From a checkpoint of a small transformer trained on Wikipedia: no biases in attention or MLP.
Each number is 128 + 32 x the weight over its row's rms, rounded and kept within 0 to 255. Layers, rows and columns count from 0. The size above them is the row's rms in percent of the matrix's.

# layer 2 MLP up, 320x128, rms 0.063, rows 211-228, columns 0-127
size [105 102 121  83 103  84  83  98 106  65 109  69  79  93 113  89  94 105]
[[154 122  84 140 184 149 124  87 183 130  93 161 188 126 114 197 159 121 124 118 122 126 105 130 127 110  80 104 150 130 155 182 142  80  89 150  83  96  94 101 129 147 147 101 156 121 120  80  83  74 111 170 134 100  83 181 125  73 125 146 168 139 172 106 155  42 119 168 109 125  91 126  63 117 113 153 141 160 120 177 127 218 158  88 107 142 100 101 104 104 111 186 104 117 104 136  97 173 150 176  76 141 162 183 127  97  96 126  77 126 137 163 125 127 175 143 144 156 115 117 125  86  92 145 150 135 138 121]
 [136 148 161 107 116 134 128 144 148 131 155 119 149 141  77 138 103  97  78 194 138 164 159 152 107 180  89 136 150 189 173 117 110 100  96 151 109  95 148  86 174  89 213 115 146 139  91 126 118 110 180 137 135  77 157 150 144 217  86 200 113 125 128  87 120 149 117  69 187 183 111 122 120 168 144 125 170 116 132 158  91 119 105  88 123 136  92 101 153 120 118 127 121 111 107  93 168 129 111 162 130  88 109  84 122  88 126 119 176 130 169 141  75 113 112 125 160 145 108 147  74 144 188 195 154 168 103 171]
 [ 99 148 146  76 110 110 112  66  93 143  65 246 145 112 119  75  85  94 145 122 107 120 107 149 102 127  92 144 127 128 116  98 117 108 176 159 112  92 141 174 123 183 166 111 149  88  88 122 117  78 156 139 144 130 174 110 113 125 115 141 113 136 150 110 172 149 145 161  78 151 150 155 158 120 159 107 120 119 140 140 152  94 107 141 157  78 131 158  97 114 153 110 137 119  78 130 134 157 159  61 131 119 178 210 148 109 142  55 138 143 125 187 132 107 111 187 175 177  83 127  89 125  97 158 130 107 157 190]
 [118  93 134 188  72 140 126 180 125 111 115 124 102 127 171 104 186 128  91  51  98  56 117  84 124 112 134 112 157 152 156 111 105 129 170 149 123  92 143  97 121 143 121 100 115  99 161 115 110 135 147 180 107 175 133 162 136  76  86 105 153 126 101  98 168 118 166 123 123 145 119 142 146 190 160 119  98 142  83  88 211  43 139 135 156 119 134 111 114 208 148 112 110 146 166 147 128 105 119 128 141 172 106 135 129 189  58 144 126 121 156 125 157 107  61 121 189 104 152 149 136 134 134 131 182  67 169 124]
 [117 151 168 134 124 133 116 119  96 191 104 161 151 137 133  77 188 121 127 133 130 184 120 131 105 134 154 148 176 153 182 174  84 140 122  87 144 136 136 146  53 183 139 135 127 143 101 137  49 100 130 126 125  98  96 141 156 105 170 120  75 166 113 103 129 168 124 101  79 122 140 133 120 207 148 149 117 143 146 145 154 141 138 108 165 127  66 160  69 104 141 136 127 133  93 151 116 106 157 123 111 149  52 147 132 144  81 164 179 129 131 113 203  77 148 143 149  99 139 198 103 122 153 153 208 123  91  64]
 [115 101  91  97 134 146 107 181 165  86 181  62 130 124 219 134 147 137 153 118 109 161 121 109  87 167 131 177 114 111 120  99 141  84 140  62  90  89 158 145 106  96 145 157  97 151 167 104 125 125 107 123 154 123 113 166  58 136 134 119 141 142 170 139 132 130 132 128 157 117 153 107 149 127 165 102 135  88 121  76  86 103 159 204  65 121  73  98  89 140  67 139 123 103 119 176 165 173 108 114 105  97 173 124 113 160 133 129 144 187 157  61 119 186 154  99  77 134 152 135 108 170 147 125 158 133  82 178]
 [137 136 174  29 138 106 151 145 115 117 147 157 132 112 120  85 138 197 145 168 134 136 177  94 101 189 150 109 121  64 112 137 133 139 135  93 125 143 158 128 156 118 104  84 124  92 152 150 178  94 129 111 104 132  72  84 147 148  73 102  57 167  82  72 129 193 107 148 146 160 173 152 146 190 137 106  94 131 105 151 172 101 170  98 140  75 123  92 126 147 122  96  91 188 143 108 135  87 124 111 154 135 115 132 114 135 178 144 100 148 123 170  78 105 113 137 128 100 147 144  97 187 102  79 116 146 165  67]
 [157 173 157 129 143 119 178 202 165 164 126 135 175  93 134 132  94 144 136 170  44 108 113  87 107 122 152  90 109 186 145 139 111 133 100  67 172 119 121 116 199  74 153 186  84 101  50 120  95 110 127  96 142 133 166 136 143 150 106 154 159 193 144 155 138 131 166 108 117 114 122 120 129 117 154 152 117 145 102 197 112 178 181 152 106 146  99 116 126 126 126 107 143 136  96 100 156 113 121  99 129 146  99  97 143 129  86  52 136  96 153  82 119 103 104 153 116 131  66  96 162 147 192  82 147  99  89 157]
 [151 181 135 160 169 176  96 146 145 136 149 156 136 181 116 133 162 112 135 133 158  99 153 111 168 148 186 165 158 169  77 156 119 129 128 188 116 197 158 135 144 106 166  88  93 147 107 185 168 112 143  98 126 136 121  66 154 143 169 173 107 170 200 114 183 118 162 100 146  95 110 147 112 190 169 155 116 105 129 128  97 150 145 114 132 116 127 142 131 136 124 112 136 117 214 159 122  48 155 142 142 116 144 134 126  79 173 155 138 153  90 151 167  77 187 166  76 154 146 116 135 112  83 108 137 150  60 146]
 [ 91 123 136  94 141 107  73  67 133  99 139 124  88 131 117  56 138 208 120 124 121 139 155 152 138 167 147 167 130 127 165  94 118 163 125  95  73 146 112 160 141 100 168  96  79  81 143 167 104 109 151  94 178 112  98 145 173 154 131 126 141 163 152  92 102 164 135 143  91  52 132 163 128 151 105 134  74 101  94 153 136  72 144 128  90 115 110 150 115 151 152 109 165  58 114  72 124 104 125 117  50 102 155  91 142  80 214 176 124 172 143 127 136 105 114  91 182 111 145  72 135 127 119 147 106 122 115  99]
 [183 134  92 148  86 136 121 162 179 131 183  61 122  52 155 108 130 127 107 112 134 135 125 133 123 116 139 111  81 105 136 171 132  84  84 130 182 139 142 149  99  74 132 130 103 153  86 104 105 161  75 211 179 127 148 158 139 158 122 111 159 137 106 138 144  71 115 139 148 113 121  87  83  78 142 150  98 128 106 147 179  96 116 138 149 139 141  68 151 101  73 134 109 155 110  94 150 209 103 103 117 127 134 127 168 140 123 122 139 116 178 126 105 154 133 165  83 114 108 129 113 103 102 175 166  79  33 191]
 [104 150 141 132 156 143  90 144 108  75 102 101  98 152  86 183 105 113 202 156 105  49 135 122 125 177 110 129 119 131 145 116 178 128 105 140 128 175 150 110 133 144 117  86  60 101  99 170 142 166 159  86 103  89 142 145 158 149  93 142 147 146 109 116 145 146 166 123 115  68 119 161 130 125  82 174  79  80 132 156 131 105  92 144 124 109  53 133 132 117  96 123 204 183 207 154 145 127 121  79  87 121 129  93 135 117 160 156 133 152 154 130 157 121 125 121 103  87 148 107 183 187 119  85 130  70 198 114]
 [142  77 141 113 156 178 100  74 173 112  92 109 116 101 145 134 116 134 143 193  80 117 139 107 143 127 141 137 165 136 155 157 111 140  79 146  84  72 125 114 163 157 122 134 163 108 104 169 170 170 107 118  64  98 126 145 150 122 167 120 140  85 140 176 151 161 113 119  73 138 118 111 177 110  37 149 103  92 126 134 162 109 205 164 147 180 144  95 233  88 119 132 170  99  51 112 170 150 126 151  82 131 102 158 170 107 141 133 137 107  92 137 108 102 151 155 160 152 113 148 124  83  99  90 155 135 115 120]
 [144 124 133 111 128  67 118 108 118 111  89 126 142  89 105 132  79  90 120  92 217  82 109 209 182 142 136  81  88 165  98 176 192 164 123 112 164 168 137 112 101 179  79 114 115 128 173 124 144 157 161 126 106  81 112  96 161 140 199 135 139 155 110 148 143 115  80 130 100 139 168 150 190  89 176 108 102  77 145 171 114 148 169 130 196 158 165 134  99 102 166 120 107 145 138 165 109 122 147 153 158 163 173 114  89 142 117 102 141 114 105 105 143  83 129 117 111 114 153 115 109 108 112 104  88 184  65 125]
 [104 129 123  76 202 157 152 102 131  97  58  97 119 135  75 146 169 168 159  57 108 121  84  83 178  66 169  93 163 105 175 152 139 124  64 136 124 112 157 101  55 112 112 137 134  91 125  77  78 103 102  88 109 190 128 170 123  93 119  96  84 105  95 124 119 151 123  93 119  79  93  80 141 140 121 129 133 113 129  99 137  87 133 104 129 174 133 135  97 150 103 144  75 102 108 149 104 124  98 121 164 163 135 157 133 140 123 132  51 117 174 119 111  90  94 156 139 113 107  90 142  96  94 181 145 178 154 152]
 [120 118  58  92 140  97 125 118  78 144 105 135 118 172 146  67 129 110 133 155 112 139  83 160 145 114 141  78 104 149 129 127 122 230 135  92 106 189 122 149  85 182 123 138 102 109 134 163 115 109 157 144 151  84 187 149 144  87  96  86 169 177 116  72 142 161 125 109  56 169 144 101  87 106 151 161 153 130 128 123 140  77 170  91 128 119 198 176 146 179 137  93 146 143 104 138 185 129 130 116 141 100 179 172 139 158  96  97 213 148 146 148 150 123 117 157 144 157  77 140 116 112 152 147  94 101 110 135]
 [109 140 136  81 132 141 119 129 127  93 136 150  97 172  80 115 179 144 128 117 124 179  90 101  99 142 191 100  74 101  96 128 162 124 142  78 149 103 116 189 148 106 188 196 113 131 144 115 130 110 120  95  94 171 125 148  63 138 123 140 149  94 143  91 124 148 146  80 109 124 149 142 147 109 115 119 142  67 128  61 108 120 121 146 105 116 143 169 205  96 153 144 158 161 149  90 138 115 168 187 122 132 145 126 108 155 139  90 155 210 127  66 146 205  84 120 147 139 115  60  78  69 155 110 108 169 117 149]
 [116 159 105  95 165 128 191 130 125 119 103  86  90 136 128 129 129 116 101 148  93 132  82 139 130 139  55  93 118  99 165 104 123 137  87 132  73  77 130 153 163 130 113 188  81  98 146 144 136 131 157 142 147 109 142 200 141  68  76 155  82  73 145 133  84  99 153 165  86 167  81 105 135  80  70 106 189  99 134 142 181 209  76 106  91  87 134 110 141 173 135 123  73 106 131 138 135 158 102 141 132 150 170 110 173 106 159 127 112 128 136 119 136 142 160 133 156 158  87 107 148 117 206 119 182 142 161 138]]
# layer 2 MLP down (transposed), 320x128, rms 0.0627, rows 211-228, columns 0-127
size [102 103 116  92 103  89  83 103 102  70  98  81  77 102 112 101  92 103]
[[114 125  93 146 220 196 135 165 193 116 130 155 117  69 137 137 134  84 174 127  96  63 128 149 107 117 142 167  90 163 224 117 123  86 161 136 117 139  97  87 131 114 127 118 178 166 101  49 134  94 168 123 139  71  98 213 127 142 135  92 166 143 115 120 129 116 141 171  98 147 133 136 156 116 139 129 163  90  93 136 139 202 166 119 136 159  94 100 117 125  91 167 105  88 154 122 115  95 122 173  62 120 136 138  92 172  79 124 106 136 134 187 130 129 157 128 134  99 151 121 135 158 142 130 153 149 145 114]
 [158 156  98 154  80 215 200 136 183 114 178 121  58 130 173 145 127 183 107 103 121 107 136 201  86 109  89 112 103 171 136 120 140 120 114 108 117 118 181 115 184 108 136 150 120 149 124 133 128 123 108 126 101 104 126 157 133 122  91 174 166 112 133  99 174 116 117  98 153 147 102  89 158 125 166  74 162 127 122 152 118 162 169  97 150 118 177  48 117 118  98 138  98 130 165 169 102  94  94 115 118 107  73 113 101 135 162 104 126 138 106 170 130 160 130 204  98 208 139 146 120  65 127 116 151 164 140 167]
 [146 121 180  94 160 133 172  94 121  69 154 175 101 124 179  85 162 166  85 144 167  65 152 107 141 120 145 184 126  98 107 161  84 145 145 184 134 104 101  73 183 116 144 135  93 147 136 158 158 118 106  99 107  97 171 198 161 225 115 124 185 123 141  95 153 122  80 163 161  71 119  85 158 141 156 139  96 156 119 139 111 145 163 107 125 164 128 161 106 133 120  83 176 128 127 110  73 136 119  75 160  90 165  90 138 156 151  87 160 132 122  54 154 151 127 125 139 121  84 109 167 110 148 107 122 111 139 122]
 [127  74 111  70 134 142 105 144 141 156 210 153 124 183 105 147 118 127 103  72 127 133 133 119  82 144 104 119 141 145  81  87 137 112 190  83 120 109  95 137 105  82 147  95 123  97 152 122 136  90 134 108 130 109 180  96 111 129 102 151  96 133 119 147 100 138 165 154 107 138 138  93 106 171 137 122 114 173 138 151 155 178 162 105 170 145 125 142 108  87 119 144 129 135 134 188 113 196 160  84  66 122 145  77 111 204 130  95 131 101  98 135 191 142 127 170 106 152 120 135 112  77 175 142 104   4  97 164]
 [129 188  87 116 137 117 129 104 135 115 114 109  79 112  93 181  85 109 126 101 175 117 105  77 154 135  94  96  70 129  96  77 151 162 123 117 132 166 175 101  97 123 141 177 103  90 155  62 141 144 108 133 123 100  83  95 127 119  48 158 164 106  92  69 140 133 129 146 180  97 123 112 189 170 136  97 133  80 125 147 182 140 169 103  88  96 113  81 136 104 194 156  82  97  82 100 111 127 119  89 190 125 152  81  96 170 136  97  95 113 126 138 111  66  92  95 162 117 154  98 122 109 117 135 184 160 130 114]
 [131 120  90 113 149 173 126 133 152 107 149  39 146 124 130 120 114 173 156 141  80 165 108 137  88 148 164 146 128  30  93 124 136 119 113 150 134 142 108 105 120 110  97  98 123 122  69  73 121 111 140 172 172 113 154 117 101 148 115 152 141 140 176  75  67 135 175 106 141  87 132 105 169  53 140  55  99 114 116 155 126 148 146 161 121 155 124 172 120 114 105 181 148 124 137  88  90 151 142 107 157 125 152 184 155 160  83  85 144 139 149 198 175 174 114  86  94  56 124 149 113 116 139 111 116 140 116 200]
 [154 109 194 134 187 136 145 135 117 147 106 145  95  93  99 127 114 180 155 127 116  90 108 132 133 238  98  73 136 127  80 112  93 138 160 126 161 133 156 103 182 142  93 121  99 170 175 119 130  81  97 136 105 167 171 126 137 131 143  69 131 137  40 129 104 111 132 129 111 125 149 141 115 146 113 139 130 140 140 106 125 151  95 116 130 135 128 124 137 123  87 188 179 121 130 169 109 105 170 156  94 144 106 204 119 145 162 120 195 170 167 148  92 135  50  76 147 106 138 167 117 177 138  63 119 194 136 120]
 [172 137 123 108  99 103 114 169 193 206 117 136 142 125 132 155 142 128 101 174  70 126 178 111 154 150 183 141 101 193  65 133  71 128 125  73 200 150 118 155 189 113 130 159 115 108 119 135 109 124 129 104 147 144 164 130 109 165 152 185 123 144 139 100 120 109 124 116  81 114  97 125 111  74 156 155 154 141  53 143 134 136 182 149 106 127 118 129 103  92 114 132 141 176 123  95  99  94 118 195 139 151 165  98 117 108 112  78 142  60 105  93 114 124 127 139  86 117 100 139 159 142 153  61 217 137 117 165]
 [105 130  79 180 178 125 143 113 150 146 142 143 123 157  95  74  98 150 133 131  79 164 157 118 146 166 150  90 190 139  62 117 124 192 143 188 154 125 184 117 140 125 185 104 138  96 180 142 158  70 169 160 169 114 125 128 164  70 164  75 130 126 173 112 120 118 164 162 119 116 146  45 152 107 143 143 125 103  95 104  87 104 140  93  93 122 141 126 135 186 134 102 158 110 137  85 109 163 179  78 144 114 111 139  87  48 127  57 155 128 121 119 127 118 164 113 142 163 102 109 159 130 135 168  85 175 145 130]
 [123 125 138  94 115  80 210 156 110 134  63 156 166  87 163  99 122 145  83 137 146  91 157 138 152 160 109 171  71 111  98  88 140  80 146  72 144 136 113 108  98  78 151 117  66 145 117 122 120  42  97 145 178  90 124 174 143 149  83 146 130 113 186 105 165 119 123 180 173 149 123 141 135 158 112 146 137 136 111 121 117  83 116 123 132 141  85 156 103 107 145 151  97  93 108 119 136  93 106 106 152 127 113 162 103 129  99  60 100 168  79 162 144 219  94 136 117 133  74 127 192 192 106 104 128 107 117 123]
 [154 132  84  98  76 172 135 141 121  78 173  71  66  81 145 145 143  79 117 119 121 174 114 152 116  83 116 123  72 139 106 163 147  97 154 130 100 135  97 145 101 106 141 151  79  98  90  82  84 178 107 186  96 137 133 118 145 100 122 119 211 119 145 118 181 127  64  96 140 102  99 121 127 117 167 144 111  92 168 146 169  63 173 123 195 143 163 106 195 143 134 136  96  98  93 147 126 162  86 133 160  92 143 118 100 118 142  76 125 125 135 137 121 132 199 146 108 139 148 157 110 122 106 180 109 105  83 185]
 [137 158 137 130 122 159  94 161 142  69 111 124  90 154 111 125 141  91 166 128 132  78 131 152 119 175  87 107 181 161 100 117 179  45 168 167 191 125 124 185  79 120 146 129 159 106 149 173 162 110 126 126 128 115 143  96 120 124 125 164 104 146 138  75 109 179 151 114 179 113  92 132 117 111 111 138  42 110 142 143 135 147 172 140 113 148  82  52  96 165  73  99 183 153 197  62 158 183 168  97  80 134 155 123 139 112 177 110  93 123 102 121 123 127 139 166 113 108 117 165 153 133 125  78 111 144 145  92]
 [156 152 179 117 113 197 119 104 159 122 127 157 164 116  72 121 131 168 144 144 143 153 153  60 132 175 197 133 140 106 137 100 138 114 168 127 176  90 105 105 170 142  79  87 225 153 106 105 108 110 102 158 115 103 186 169 168 138 128 100  80 165 118 194 115 155 155 153 154 105 120 135 151  89  71 162 139 138 140 172 146 175 106 155 145 142 166  73 162 100 119 172 141 123 123 133  90 134 117 103 114  88  88 185 156  81 184 105  80 171 118 111  72 160 141 133 166 136 107 136  91 145 152 115 134  99 126 157]
 [127 142  60 175 203  77 156 145 100 131 147  83 131  69 131  81 139 145 157  87 164 137 150 167 142 127  90 113 129 106 166 144 177 104 148 117 127  87 150 164  97 156 115  87  71 121 158 176 148 127  71 120 130 130 101 107 125  99 144 100  93 136  92  93 124 104  47 145  84  41 177  81 174 104 176  79 125 128 126 150 139 193 157 144 109 179 158 118 142 148 148 167 196 163 113 124 126  97 119 120 126 139 118 139 178 118 125 116  80 132 132 134 130  99 118  81 143 107 174 118  62 161 158 142 148 121 100 128]
 [140 156 112 124 166 124 135  91  94 159  76 112 113  21  70 133 166 146 108 126 149 124  76 115 156 152 128 134 144  92 174  66 150 164  93 148 152 124 182  75  96 119 130 137 119  97 121 121 137 126 145  73 115 105 119 186 149  75 127  89 120 134 137 149 114 189 122 117 138  57 106 130 142  99 146 141  72 143  89  99  66 187  94  80  85 103 133 157 113 165 129 101  99  96 120 178  52 134 103 103 135 174 102 149  98 121 149 117  84 113 127 192 116  95 126 149 104 167  90 100 133 128 130 153 134 181 101 160]
 [129 111 151 170 141 141 114 156 169 122 141 140 185 141  82 189 119 147  87 174 131  97 128 149 119 185 122 117  96  64  99 130  96  96 100 156 149  91 137 130 108 111 165 121 133 136 126 135 119  47 130 131  86 179 124 105 177 156 129 142 172 151 149 160 113  48 153 155 159 112 123 123 147 191 107 106 172 198 102 135 128 210 108 100  89 122 118 114 151 133  61 102 102 152 117 100 145 147 155 139 133 103  86 104 127 165 108 155  83 193  92  60 148 108 156 100 159  68 165  94 124 157 133 132 176  92 111 160]
 [146 132 117  96  77 113  85 137 164 156  93 140 159 121 122 131  90  71 145 124 143 112 184 140 152 107 111 171  93 135 118  82 108 142 108 130 156  99  80  90 160 156 141 157 111  79  82 107 135  93 104  97  97 172 138  70 105 145 117 148  80 110 175 131  81  97  83 135 109  81 139 101 158 129 125 129 144 105 186  84  91  89 106 141 109 149 104 182 104  52 114 133 155 102 139 112 137 173 154 140  49 142 135 106  45 161  78 126 126  74 107  97 113 104  92 113  89 147 140  78 134  41 126  74 122 110 135 156]
 [140 204  88 130 130 149 151  89 116 160  99  99  81 133  96 143 144  46 175  93 128 122  90 161 136  84 123 142 140 146 164 130 100 187 166 129 133 145 109 159 169 147 123 198 132 141 159 169 181 121 153 116 162 131 115 185 149 180 102 156 116 119 123 117  83 135 142 143  84 186  94 168 138  82  96 143 128  81 137 148 189 182  45  97  80 157 135 114 132 112 134 112 131 136 114 119 148 163  80 132 153 153 200 112 199 106 136 137 116 111  99 125 154 188 122 115  93 113 113 102 139 105 124  97 134  77 166 172]]
# layer 2 MLP gate, 320x128, rms 0.0625, rows 212-229, columns 0-127
size [106 132  87  99  84  84  97 113  63 107  72  80  98 112  92  94 100  93]
[[144 126 147 113 124 139  82 145 164 153 159 102 133  64  67 111 103 124  44 187 129 155 158 177  94 145 127 134 148 142 176 116 115 100 108 113 116 104 153 108 133  84 207 120 162 130  72 129 111 139 165 145 124 117 142 157 132 188  44 164 120 144 138  96 126 164 121  58 150 155  91 160  95 145 146 136 141 144 146 123 108 132  69  91 117 133  84  87 174 130 142 146 131 138  89  46 154 145 116 163  96 116  72 129 127 141 119 125 176  99 142 143  78 148 121 152 195 138 103 130 112 139 169 193 185 120  92 166]
 [134  92 127 139 141 126 140 180 125 137 142  95 125 128 135  94 165 226 150 158 115 126 156  94 107 159 129 162 160  95 118 146  62 122 103 139 112  78 125 110 154 109 185 176 142 166 142 132 146 144  45 113 148 134 121 216 167 171 139 152 208 113 159 121 111 104 162 131 163  88 121 102 138 145 138 117 113 137 161 128 125 144 135 130 139 179  83 128 106 174 153 124  73  97 133  97 142 153 140  90  98 121  62  57 157 172 163  87 133 145 169 101  80 133 114 131 111  93 152 129 168 132 185 133  83  79 102  68]
 [126  70 144 163  81 159 127 132  81  92  92  89 155 102 125 118 153  98 123  82 161 134 104 175 167  89 172  64 130 129 180 146  92 102 164 120  53  54 148 108 123 119 138 125 105 142 131  83 149 137 134 209 118 174 136 159 136 145 125 129 128 115  78 112 167 116 115 134 117 127 141 176 167 110 168 121  90 113  86  87 165  19  95 143 145 114 127 104 104 153 161 119 117 172 188 169 138  51 154 166 142 163 112  98 148 162 131 165 149 123 156  93 112  98 120 127 169 147 135 130 131 160 110 164 169 150 138 105]
 [129 158 139 156 142 115 135 112 125 140  78 123 179 204 121 142  99 120 104  92 204  87  89 108 150 137 144 139  95 151 164 135 168 136 100 136 157 133 124 127  65 141  89  87 143 118  82 110 155 178 163 113 179 137  89 128 126  86  54 141 113 110 118  58 160 149  86  65 129  91 155  48 128 142 125 178 174  95  53 146 131 164 125  75  98 127 159 143 152 113 130 116 142 111 133  89 107  94 123  62 125 125 138 138  76 102  76 133 107  89 120  77 156  99 101 124 162 101 147 119  90 143  97 113 189 137  96 138]
 [ 84 126 127  84 114 142 154  59 123 158 120 201  98 116  90 108  85 156 144 160 137 115  85 140 118 140  91  92 121 130 161 100 120 133 172 145 168 183 169 158 162 186 137 113  69  73 101 169 121 130 109 142 142 114 188 156 154  91  66 136 133 129  61 140 122 153 162 126 156 154  82 185 105 100  92 168 117  84 120  86 136  92 150 117 135 124 145 139 202 100 117 108 133 169 155 124 100  76 112 208 112 115 112 118 132 127 195 142 128  96 116 165  89 110 136 151 154 175  59 132 190 128 132 129  97 134 135 114]
 [ 94  54  92 170 121 144 126 132 106 201  92  76 102 115 129 170 124  83 134 122  92 115 113 129 124  98  78 153 126 153 112 150  87 171 128 143 109 123 111  96 150 148 163 147 147 117 146 103  72 153  98 177 120 113 193 167 114 115 190 130 185 135 124 146 108 119 163 124 159  95  97 122  85  86 130  93 132 166 189  80 111 123 121 183 103 170  81 132 163 130  75 157 186  79 119 184 204 105 103 165  81  91 122 112 154 151  95 145 120 113 149  57  96 152 129 134 154 164 142 137 167  94 154 168 134  94 130 136]
 [138  78 129  97  91 136 107 180 122 150  89 148 143 167 130 119 142 118  91 112 117 145 166 144 101 117 170 140 129 182  91 144 161 163 145  93 148  94 140 167 111 109 114 152 216 166 148 108 128 153 100 138 117 178 163  98 108 126 111 134 139 144  68 116 133 138 122  68  68 196 136 197 153 112 189 139 149 169 161  79 154  78 131 100 167 119 135 134  86 131 149 127 131 146  74  96 148  93 156 184 133 130 115 110  85 121 104  62 227 126  83 166 129  99  92 116 154 116 108 182  96 124 157 161 180 121 127 131]
 [ 95  84 108 104  95 108 112 100 134 138 104 147 153 132 123 101 108 122  98 130 130 157  56 160 145 127  99 103 119 134 187 125 138  95 117  75 108  46 127 186  71 152 105 158 112 111  92  80 113 124 141 157 117 115 106 188 121 109  84  75  88 128  93 142  85 145  92 156  75 138 188 134 120  75 132 129 167 131 119 137 172  89  94 137 128 137 117 113 141 127 160 157 101 135  77  72 105 197 145 159 116 143 129 125 127 165  45  81 146 113 164 110 113 133  85  92 209 102 104 146 113 146 199 180 115 115 165 110]
 [ 90 142 134  98 128 108  84 103 159 125 151 144 107 134  94  69 164 187 126 147  94 134 128 153 138 144 116 153 105  97 136 109 147 137 144  83  65 165 115 124 148 105 159 126  77 106 166 159  93 102 158 153 149 145  67 170 136 153 147 103 127 152 145  75 100 173 131 158  93  50 134 157 150 151  82 134  69  91 109 147 129  82 131 168 102 146 131 162  87  97 175 101 205  83 129 111 129 106 122 112  76 126 138  87 127 149 231 139 141 172 139 150 138  79 123 115 194  77  79  83 142  87  99 162 110 128 134 123]
 [151 111 151 105 107 161  65 156 173 137 169  98 150  90 146  76 135 100  80 142 133 103 128 120 118 153 152 129 123 167 145 167  61 157  80 175 178  66 156 110  92  98 141  86  98 110 104 156 168 101  83 136 151 123 186 150 167 141 162 147  86 128 117 127 150 109 148 151 181 118 171 113 107 101 140 132 144 123 119 118 145 101  87 136 132 149 126 117 142 131 115 166 121 212  84  63 178 147 119 155 114 101  94 161 114 134  91 101 122  77 189 140 116 153 123 166 102 144 142 138  79 105 138 157 178  13 100 126]
 [160 138 114 118  44 156 188 118 148 171 161 136 143 125 128  95 155  90  61 145 173 169 173 112 129 109 157 153 154 122 119  99  80  95 179 127 104  73 130 123  44 123  94  75 153 133 125  71 141 150 156 144 127 141 141 107 102 159 195 121  90 135 133 133  96 176 150 129 138 125 162 125 159 128 158  78 200 139  76 121 122 187 175  98  80 117 170 119 120 106 138  99 128  99 107 131 123 118 128 167 127 149 106 155  59 113 110  86 134  99 114  91 139 134 191 119  85 133  98 134  71  71  87 109 109 162  97 136]
 [101 157 191  95  85 159  82  77 101 100 117 129 174 113  76 131 140 110 137 115 147 112 124 102  51 168 128 150 120 115 122 117  80 123 145 118 137  69 106 130  47 161 132 137 137 136  60  65 126 118  98 153 144 142 132 124 167 103 127 125  86 185 103 158 150  84 182 139 202 119 117 123  74 130 124  50 164 127 157 152 124 175  63 118 118  84 153 114  94 145 113 161 137 130 136 129 151 153 113 152 135 109 112 120 172  85 192 123  98 151 138  87 100 177 169 177 103 124 113 121  97 173 138 117  76 134 151 171]
 [135  85 127 135 126  71  95 172 124 133 122 111 128  89 127 125 100  74 148 115 201 100 146 194 177 123 120  55  85 111 111 148 204 169 122 103 188 183 165  90  87 150  73 153 133 154 180 140 136 158 168 138 102  78 130 121 156 156 214 167 141 150 131 156 137 117 114 111 127 185 187 154 165  76 194 150 118 110 138 161 130 120 145 141 172 144 158 114 103 135 130 107 156 159 163 148 117 100 123 119 146 171 169 106 104 150 105 112 146 145 122  68 193 103 137 136 111 122 148 122 130 125  97 122 119 199 111 126]
 [122 109 119 146  75 116 102 148 120 149 178 151 139 170 166 132 118  62 111 170 154 161 156 180 110 161  83 143  75 149  77  92 107 142 218  75 111 148  94 142 175 109 144  80  96 169 150 172 184 132 167 143 106  88 164  97 130 162 136 169 171 125 151 142 126 159 145 172 129 182 144 187 129 117 155 141 140 151 139 161  97 168 117 129 155  60 117 138 145 107 134 120 158 155 139  99 187 117 190 136 151 122 166 119 118 101 131 105 216 127  92 162 155 127 123 121  92 161 143 121 125 140 134  92 102  82  66  93]
 [115 154 203 144 109 168 137 171 169 126 171 139 125  78  99 170 157 155 144 123 141 112 177 129  64 165 105 199 138  87 111 137 116  73 111 154 132 101 101  83 159 106 143 103 176 117 111  84 124 160  76 120 120 122  84  63 125 196 162 170 111  81 138 182  94 103 103 135 198  88 114 157 132 159 111 120 106 139 132 159 130 167  86 139 112 120  74  78  99 110  96 141 104 101 149 119 104 145 129 129 101 137  83 111 151  92 179 171  51 122 118  81 118 125 162  88  85 116 147  93 133 159 116  84 141 135 138  88]
 [135 112  81 146 108 121 142 124 122 133 129 114 133 163 175 135 106 168 102 141 161 110  79 124 162 115  44 148 106 102 137 124 106 112 148 172 148 197 147  96 136 156  99  88 144 153 119  89 124 139 129 174 154 125  96 136 162 115 148 107 127 160 110 135 172 148  97 153 117 148 121 111 145 115 101 120  79 154  93 122 193 134 194 167 150 211 127  84 123 161 104 166 151 103 107 199 148 168  60  94 109  95  98 129 132  89 100 180  82  21 122 145 134  73 203 129 153 104 152 141 156 105 156 110 126  94 117  90]
 [114 106 144 156  92  98  45 121 128 125 124 175 145 179 102 124  89 137 153 111 133 123 169 151 142  88 156 141 155 149  92 100 168 113 187 122 131 163 140  79 112 157 141  70 159 164 106  71 143 122 117 131 138 143 143  54 129 159 182  97 173 178  90 139 157 152 113 123 147  91 167 136 113 129 173 134 101 166 127 136 100  46 204 189 178 148 121 145 133 108 128  97 168 152 166 142 149  77 148 133 113  74  85 159  65 135 131 149 132 130 123 167 101 113  84 115 107 100 142 159  77 132  49 138 101 134  94 123]
 [112 149 166 118 180  75 153 142 161  75  91 132 163 143  85  83 185  68  88 161 139 145 102 133 155 148 106 107 170 111 147 128 140 141  34 191  86 105 168 151 162 121 156 151 125  93  88  89 139 163 151 165  77  93 143 159 171 113  79 116 131 106 112 129 176 131 159 115  97 138 143 158 108  87 149 126 110 171 101 151 190  82  26 106 111 160 130 103 145 107 148 120 116 182 156 139 104 128 106 175 124 120 104 133 102  83 117 110 142  93 156 108 135  89 161 165 166 136 158  99 110 125 151 182 124  86 147 122]]